Weights of a small transformer language model.
Size: 15 layers, MLP 576 GELU, vocabulary 4010.
Architecture: rotary positions, untied embeddings.
Each number is 128 + 24 x the weight over its row's rms, rounded and kept within 0 to 255. Layers, rows and columns count from 0. The size above them is the row's rms in percent of the matrix's.

# layer 4 attention value, 64x96, rms 0.164, rows 2-18, columns 0-95
size [102  98  95  99 102  98  97 100  94  88 102  93  94 100 103 103  95]
[[133 164 139 113 158 201 121 144 126 108 119 125 136 102 145 128 113 138 123 100 124 166 116 132 133 137  85 123 119 138 119  96 141 160 114 129  98 116 124 142  91 131 154 131  99 115 118 168 113 171 158 143 110  91  90  81 138 169 121 157  79 113 155  90 187  96 127 134  92 132 103 139 131 122 123 145 162 142 101 111 127 136 130 123 111 154 134  96 113 127 109 111 151 179 139 106]
 [100 102 137 130 159 139 135 149 128 135 116 127 110 161 135 130 101  93 102  61 146  99 134 128 131 167 163 108 119 107  87 121  66 139 115 106 112 104 131 138 140 145  73  93 104 114  98 142 119 146 137 163 127 146 111 136 122 105 135 166  86 126 121 159 117 140 133 163 122 125 123 139 125 104  70 115  98 159  93 128 127 114 109  92 166 147 132 132 123 111 123 112 154 116 179 159]
 [142 172 146 111 109 129 152  89 132 130 117 150 146 132 124 182 124 128  85 148 129 137 102 119 130  85 147 120 135 127 115  97 167 138 137 107  92 113 120 130 123 154  87 156 109 106 161 125 156 146 133 110 128 110 143 100 149 126 107 164  61 174 123 170 132 115 157 121 153 129 147 139 155 137  97 153 143  87 134 165 137 132 106 166 166  85 147 110 129 131 161 147 102  99 114 111]
 [113 130  57 103 139 110 112 162 115  83 125  96 116 103 108 109 100 161 127 155 124 132 109 143 138 111 118 162 140 118  85 137 159 145 139 119 109  86 176 136 159 149 104 133 105 130 150 127 106 142 157  96 134 131 170 150 137 137 111 136 117  69 152 126 149 114 110 104 141 106 117 149 156 118 114 160 130 177 151 124 143  95 123 124 169  96 105 129 116 105 175 118 122 106 139  92]
 [102 116 108 170 131 137 138 129 152 108 134 190 173 152 146 139 143 128 123 111 107  73 124 131 123 137 137  94  73  57 117 112 164 117 130 143  84 146 124 110 136 113 117 145 125 146 154 135 109 110 102  95  83 157  86 144 151 139  96  97 104 152 121 134 139 136 108 131 154 117 163 158 131  93 117 119 134 126 107 145 130 137 163 106 134 133 132 119 145 130 175  96 139 166 112 126]
 [150 120  85 127 144 133 141 159 113 157 123 129 135 124 113 139 113 147 120 148 136 170 170  78  99 120 125 138 145 147  85 138  97 112 131 110 133  89 101 120 127 114 138 165 138 128 163 145 171 142 139 129 139  87  86 117 101 132  84 180 115 138 161 146 116 110 119 129 153 125 164  90  90  93 118 131 159 119 139 135 154 145 167 148 150 131  96 160 112  93 112 133  99 100 163 160]
 [155 153 116 103  99 108 136  99 110 121 111 143 142 108 159 108 123 114 102 119 156 131 179 150  60 181 150 138 166 115 104 179 121 144 139 137 119 126 126  86 100 130 133 136 173 139 126 136 139 102 147 134 122 149  84 141 126 153 135 129 132 111 108 122 140 143 151 147 120 136 141 145 105 125 106 119 128 174 155 124 127 146  91 118 160  77 122 149 133 119  84  85 150 156 184 126]
 [107 104 109 166 111 135 126 159 139 126 139 142  97 148 113 102 190 123 124 157 133 142 116 119 112 142 138 158 110 156 118 112 122  90 146 155 105  77 100 127 164 187 117  79  78 125 121 112 150 127 126  95 137  94 131 101 112 149 135 130 150 170 117 143 137 162 135 105 112 133 102 139 153  99 121 121  91 130 182 142 112 148 130 128 117 111  76 127 135 140 116 113 114  96 131  79]
 [ 77 107 200  84 164 109 135 141 125  87 123 140 134 111 141  94 128 139 149 130 140 123 142 156 146 127 153 125 121 144 149 124 155 122 103 168  90 125 178 132 127 119 160  83 127 130 127  81 109 130  91 129 161 126 124 135 107  93 106 111 170 151 109 119 136 115 148  70 125 135 119 132 153  82 120 156  84 122 133 119 147 151 142 137 149 145 105 107 108 138 147  95 141 154 109 123]
 [147 120 102 105 117 114 142 135 107 141 135 129 131 133 141 130 166 134 146 117 136 109 173  99 128 168  92  95 100 107 114 116 126 139 105 144 150 125 142 150  74 147 130 139 102 118 152 138 130 157  49  95 151 145 140 116 110  98 128 113 122  99 135 158 100 128 170 138 148 109  83 104 115 124 119 110 113 168 119 142 153 192 122 111 168 110 163 158 109 142 143 107 152 138 174 143]
 [130 134 126 147 139 133 116 112 117 180 117 102 152 134 165 134 163 115  72  98 129  93 114 143 139 130  75 146 137 165 145 116 119 160 156 113 106 103 125 137 119 138 140 131 137 125 130 126 130 140 116  77 167 156 150 157 119 164 138 178 104 134 159 100 127 122 120 201 154 140 153 108 104 158 102 153 111 170 116 119 144  92 103 135 113 136 122 142 120  95 101 128 122  96 105 165]
 [149 123 144 113 149 149 132 182  88 160 134 114 118 135  88 131 138 163 143 164 107 125 141 123 122 113 122 132 133 161 117 115 173 141 152 146 143  79 126 152 111 133 130  91 123 103 130  99 157 105 108 181  83 163 167 163  87  99 140 132 155 102 107 103 107 111 109 151 141 135 148 149 156 139  87 103 133 107 124 127 152 128 144 166 115 133 139 125 150 135 166  88  77 141 140 135]
 [153 100 104 125 112 146 126 144 121  94 126  89 118 152 130 170 133 169 108 160 142 153 132 136 150 110 127 135 109 162 102 121 106 155 123 117 162 138 126 133 115 136 115 103 177 122 135 150 116 177 171 121 132 100 125 141 130 140 150 158 103 156 106 128 130  77 142 106  54 168 101 149 160 104 105 120 154 101 127  87 112 132 144 129 133 134 105  68 122 123 119 127 175 109 121 106]
 [145 150 155 131 103 120 160 115 150 114 111 100 136 113 152 176 153  91 128 123 150 133 122  94 136 156 112 111 125 117 136 170 158 135  95 111  90 137 125 135 100 113 149 123 132 128 117 102 120  90 115 145 146 112  89  61 145 150 169 141 152 144  90 127 116 125 117  73 157 174 122 141 154 135 115 117  77 118  94 147  89 104 135 132 141 164 132 161 115 127 142 156  95 158 133 157]
 [ 94 124 164 156 163 169  80 100  90 115 175 135 152 132 153 112 120 131 125 122 106 118 144 124 106 178 130 114 156 148 111 123 145 197 122  96  95 122 144 154 118 127  79 118 148 135 103 162 113 134 142 131 119 146 123 165  88 104 126 106 104 151 130 135 143 108 141 118 153 111 160 142 148 121 105 146 100  85 112 131 117  65 125 162 123 147 138 147 121 152 145 106 153 106 138 125]
 [114 164 117 118 137 121 124 119 109 137 100 135  98  89 171  89 144 117 131  96  90 133 168 127 168 131 135 151  82 133 141 136 127 131  52 126 165 141 153  95  96 132 140 119 123 142 173  87 114 112 107 141 105 125 155 133 157 119  92 108 147 112 133 108 139 143  96 116 106 134 116 120 126 142 106 149 152 114 108 146 108  65 135 136 138  95 114 119 174 127 141 169 108 120  92 107]
 [116 164 120 129  87 137 107  88 130  82 131 103 138 117 105 119 178 122 134 125 149  89  82 125 158 126 174 135  99 155 120 154 165 143 115 136 102 131  98 165 116 137 108 131 178 151 123  70 122 149  73 137 115 104 148 162 130 118  84 135 148 139 120  96 186 132 110 108 105 116 139 151 142 132 138 163 147 128 130 138 134 114 132 127 142 113 135 164  93 120 166 119 111 122 139 146]]
# layer 4 attention output (transposed), 64x96, rms 0.191, rows 2-17, columns 0-95
size [109  97  99 100  97 104 101 106 101  96 103 103 102 101 103 107]
[[153 152 137 119  92 152 143  78  95 134  75 138 186 131  91 176 120  99 151 146 124 107 156 147 113 122 102 150 126 141 127 155 144 138 192 165 146 144 110 123 127 128 162 138 128 150  83  98 125  91 111 118 157 137 133 120 182 152 118  93 130 130 137 161 118 110 138  91 123 108 160 135 159 139 129  96 122 146 164 129 122 104  96  91 117 115 124 115 135 118 129 110 106 104 128 144]
 [160 119 159 150 125 146 137  92 113 140 139 152 118 137 129 185 161 114 109 128 164 128 125 119 159 129 149 114 135 134 140 155 120 101 128 133 162 122 129 112 109 107 131  84 112  94  87 131  91 109  95 126  56 117 123 113 155 150 141 112 121 124 170 120 121  75  92 129 110 126 112 128  90 134 126 136  98  87 109 106 150 137  93 145 172 147 109 116 125 152 175 132 169 113  94 150]
 [113 155 105 132 153 112 144 168 115 115  72 126 143 135 122 108 128 112 158 167 152 130 159 138  96 135 144 109 178 124 127  67 142 126 145 108 144 115 154 149 105 122 103 108  94 112 119 150  97 110  69 175 130 112 138 129 117 143 109 152 100 155  77 125 127 127 166 130 144 151 125 127 123  91 162 143 114 125 103  76 138 177 124 118 106 118 115 141 157 102 154 143 149 135 146 110]
 [115 163 188 103 146 106 168 125 115 128 121 101 156 138 158 141 139  97  98 139 147 126 168 159 128 167 149 126  85 105  98 118 116 121 163 135 162 134 124 141 151 126 163 146  94  89 135 121 124 162 140 143 149 155 188  95 115 114 106 134  87 158 123 172 139 120 127 114 142 138 126 139 149 108 132 163 115 124  89 118 126  91 107  98 102 130 116 113 150 106 155 140 160  95 117 163]
 [150 152 140 106 103 124  88  96 105 140 125 139 161 135  79 119 143 153 115 155 110 102 112 128 151 116 109 102 150  82 145 123 134  92 162 156 132 129 104 112  99  89 121 114 112  71 135 137  96 132 117 131  91 130  88 103 134 133 119 123  91  84 101  67 135 174 115 133 107 128 124 140 116 133 164 113 137 134 122 114 131 178 128 101 117 145 145  88 169 152 127 107 136 167 150 122]
 [133 115 120  98  81 155 101 121 118  93 139 116 146 120 154 130 107  95 147 111 158 118 143 135 121 123 180 129 111  91 118  48 151  69 134 137 123 111 136 154 135 160 132 131 112 148 115 113 109  87 104 104 101 122  93 109 106 167 139 100 111 114 157 166 138 142 128 118 135 127 126  91 101  99 116 163 140 150 115 181 153 117 144 163 164 147 110 104 113 145 144 147 127 103 134 122]
 [158  77 160 100 132 111  93 112 148  89 110 134 164 147 128 168 189  90 104 144 119 129 171  99 134 140 137 137 106 148 124 129  93  91 120 159 105 164 153 127 160 122 147 158 113 148 125 129 105 116 140  95 145 119 143 106 146 138 106 145 164 182 123  90 108 129 118 163 129 127  88 125 133 149 137 149 117  89 131  95 132 144 111 163 131 124 128 113 149 139  94 119 127 139  75 131]
 [130 117 144 121 123 120  94 103 149 134  99 142 163 144 149 112 104 137  97  88 120 122 131 112 131  91 141 103 112 163 120 111 127 139 133  52 142  67 112 115 147 165 140 135 130 139 112 155 105 137  98 112 135 161  77 114  94 119 123 121 144 155 120  94 142 111 136  90 132 143 125  97 167 136 106 126 140 191 118 127 137 113  95 133 120 155 156 157 127 167 129 148 151 145 153  78]
 [145  79 165 139  92 115 119 129 133 137 149 105 131  98 129  91 131 129  84 130 115 114 131  85 111 100 117  94 122 117  83 127 112 138 116 102 109 173 130  94 115 169 107 112 142 118 135 131 152 132 121 127 122 110 125 117 110 147 109 113 147 118 147 101  92 110  63  91 145 141 124 151 164 132 141 120 119 105 124 123 110  86 174 152  95 167 113 120 113  87 163 103 131 148 148 185]
 [158 127 131 142 117 146 149 142 134 104 144 143 120 149 103 176 100 145  99 157 107 165 129 141 103 137 139 138 121 114 105  88 107 159 110 129 106 128 156 150 125 131 130  89  91 101  97 196 106 141 149 107 131  97  93 172 118  84 125 101 111 129 164  95 113  89  93 130 116  93 135 154 100 120 125 163 134 163 157  78 137 130 107 148 104 122 123 108 121 106 152 123 129 122 114 166]
 [133 104 108 115 127 122 117 149 103 150 146 154 118 121 128 157  89 127 118 142 144 123 145 142  84 141 150 110 113 133 142  97 128 145 116 121 167 106 102 105 156 140  72 109 109 110 145 121 124 134  82 163 105 125 183 121 158 114 109  79 114 104  70 150 130 107 128 165 122 135 122 120 105 170 135 131 129  74 177 124 107 136 116 152 127 126 128 144  97 152  92 152 140  89 157  83]
 [120 145 140 139 131 100 149 116 133 172 155 116 153 104 148 127 141 114 113 116  97 141 125 143 106 126 189 189 130 128 135  76  87 118 143 123 136 109 122 155 118 100 170 146 152 135 121 138 136 113 131 151 130 146 128 131 108 127 128 169 126  77 137 125 104  94 138 114 100 129  54 129 163 114 125 150 111 138 126 137 104 164 183 135 126 167 168 128 131 140 183 135 126 119  95 112]
 [ 99 132 145 147 163 112 128 165 130 121  99 124 156 153 175 130 104 142 145 113 133 117 172 122 147 143 135 105  95 163  99 160 125 135 137 137 176 129 162 147  99 152 162 139 157 151 106 140 128 141 131  98 123 131  92 128 182 149 132 150 119 159 148 189 109 122 131 108 112 110 179 132 110  98 153 141 129 130 141 164  94 133 137  78 147 133 149 140 131 104 146 190 131 132 156 129]
 [120 144 151 113 117 146 121 138 201 128 106 121  99 119  49 113 153 129 161  70  95 127 123 108 134 114 104 150 158 128 134  89 147 118 129 145 125  82 159 150 116  85 136 136 129 131 111 128 103 116 144 122 122  89 143 132 147 112 134 110 127 124 122 120 120 104 100 147 141 188 142 112 130 131 128 109 149 116 119 112 124 153 177 104 153 133  85 138 172 131  97 147 104 106 161 148]
 [117 122 123 163 104 126  83 108 104 192 127 128 151 136 133  90 134  87 143 173 116 123 149 143 134 138 135 137 108 115 129 167 185 147 117 108 162 116 131 109 126 125 101 107  91 148 105 108 130  90 149 145 110 124 166 108 133 108 113 118 105 151 134 110 123 124  96 106 106 153 116 116 131  95  88 113  90  86 146 118 123 125 183  93 124 157 106 113 153  84 152 110 118 103  92 130]
 [ 91 170  87 155 118 155 150 131 124 166 130 125 137 102  83 128 122 131 138 141 160 152 156  94 149 104 109 160 119  76 144 143 106 134 107 101  89 150  83 122 128 107 142 168 136 119 163 132 147 105  92 113 198 126 116 127 116 167 156 129 129 128 128 126 182 129 107 155 117 133 145 130 112 129 116 137 140 108 136 119 109 140 107  97  93 140 157 135  73 120 104 162 128 132 114 147]]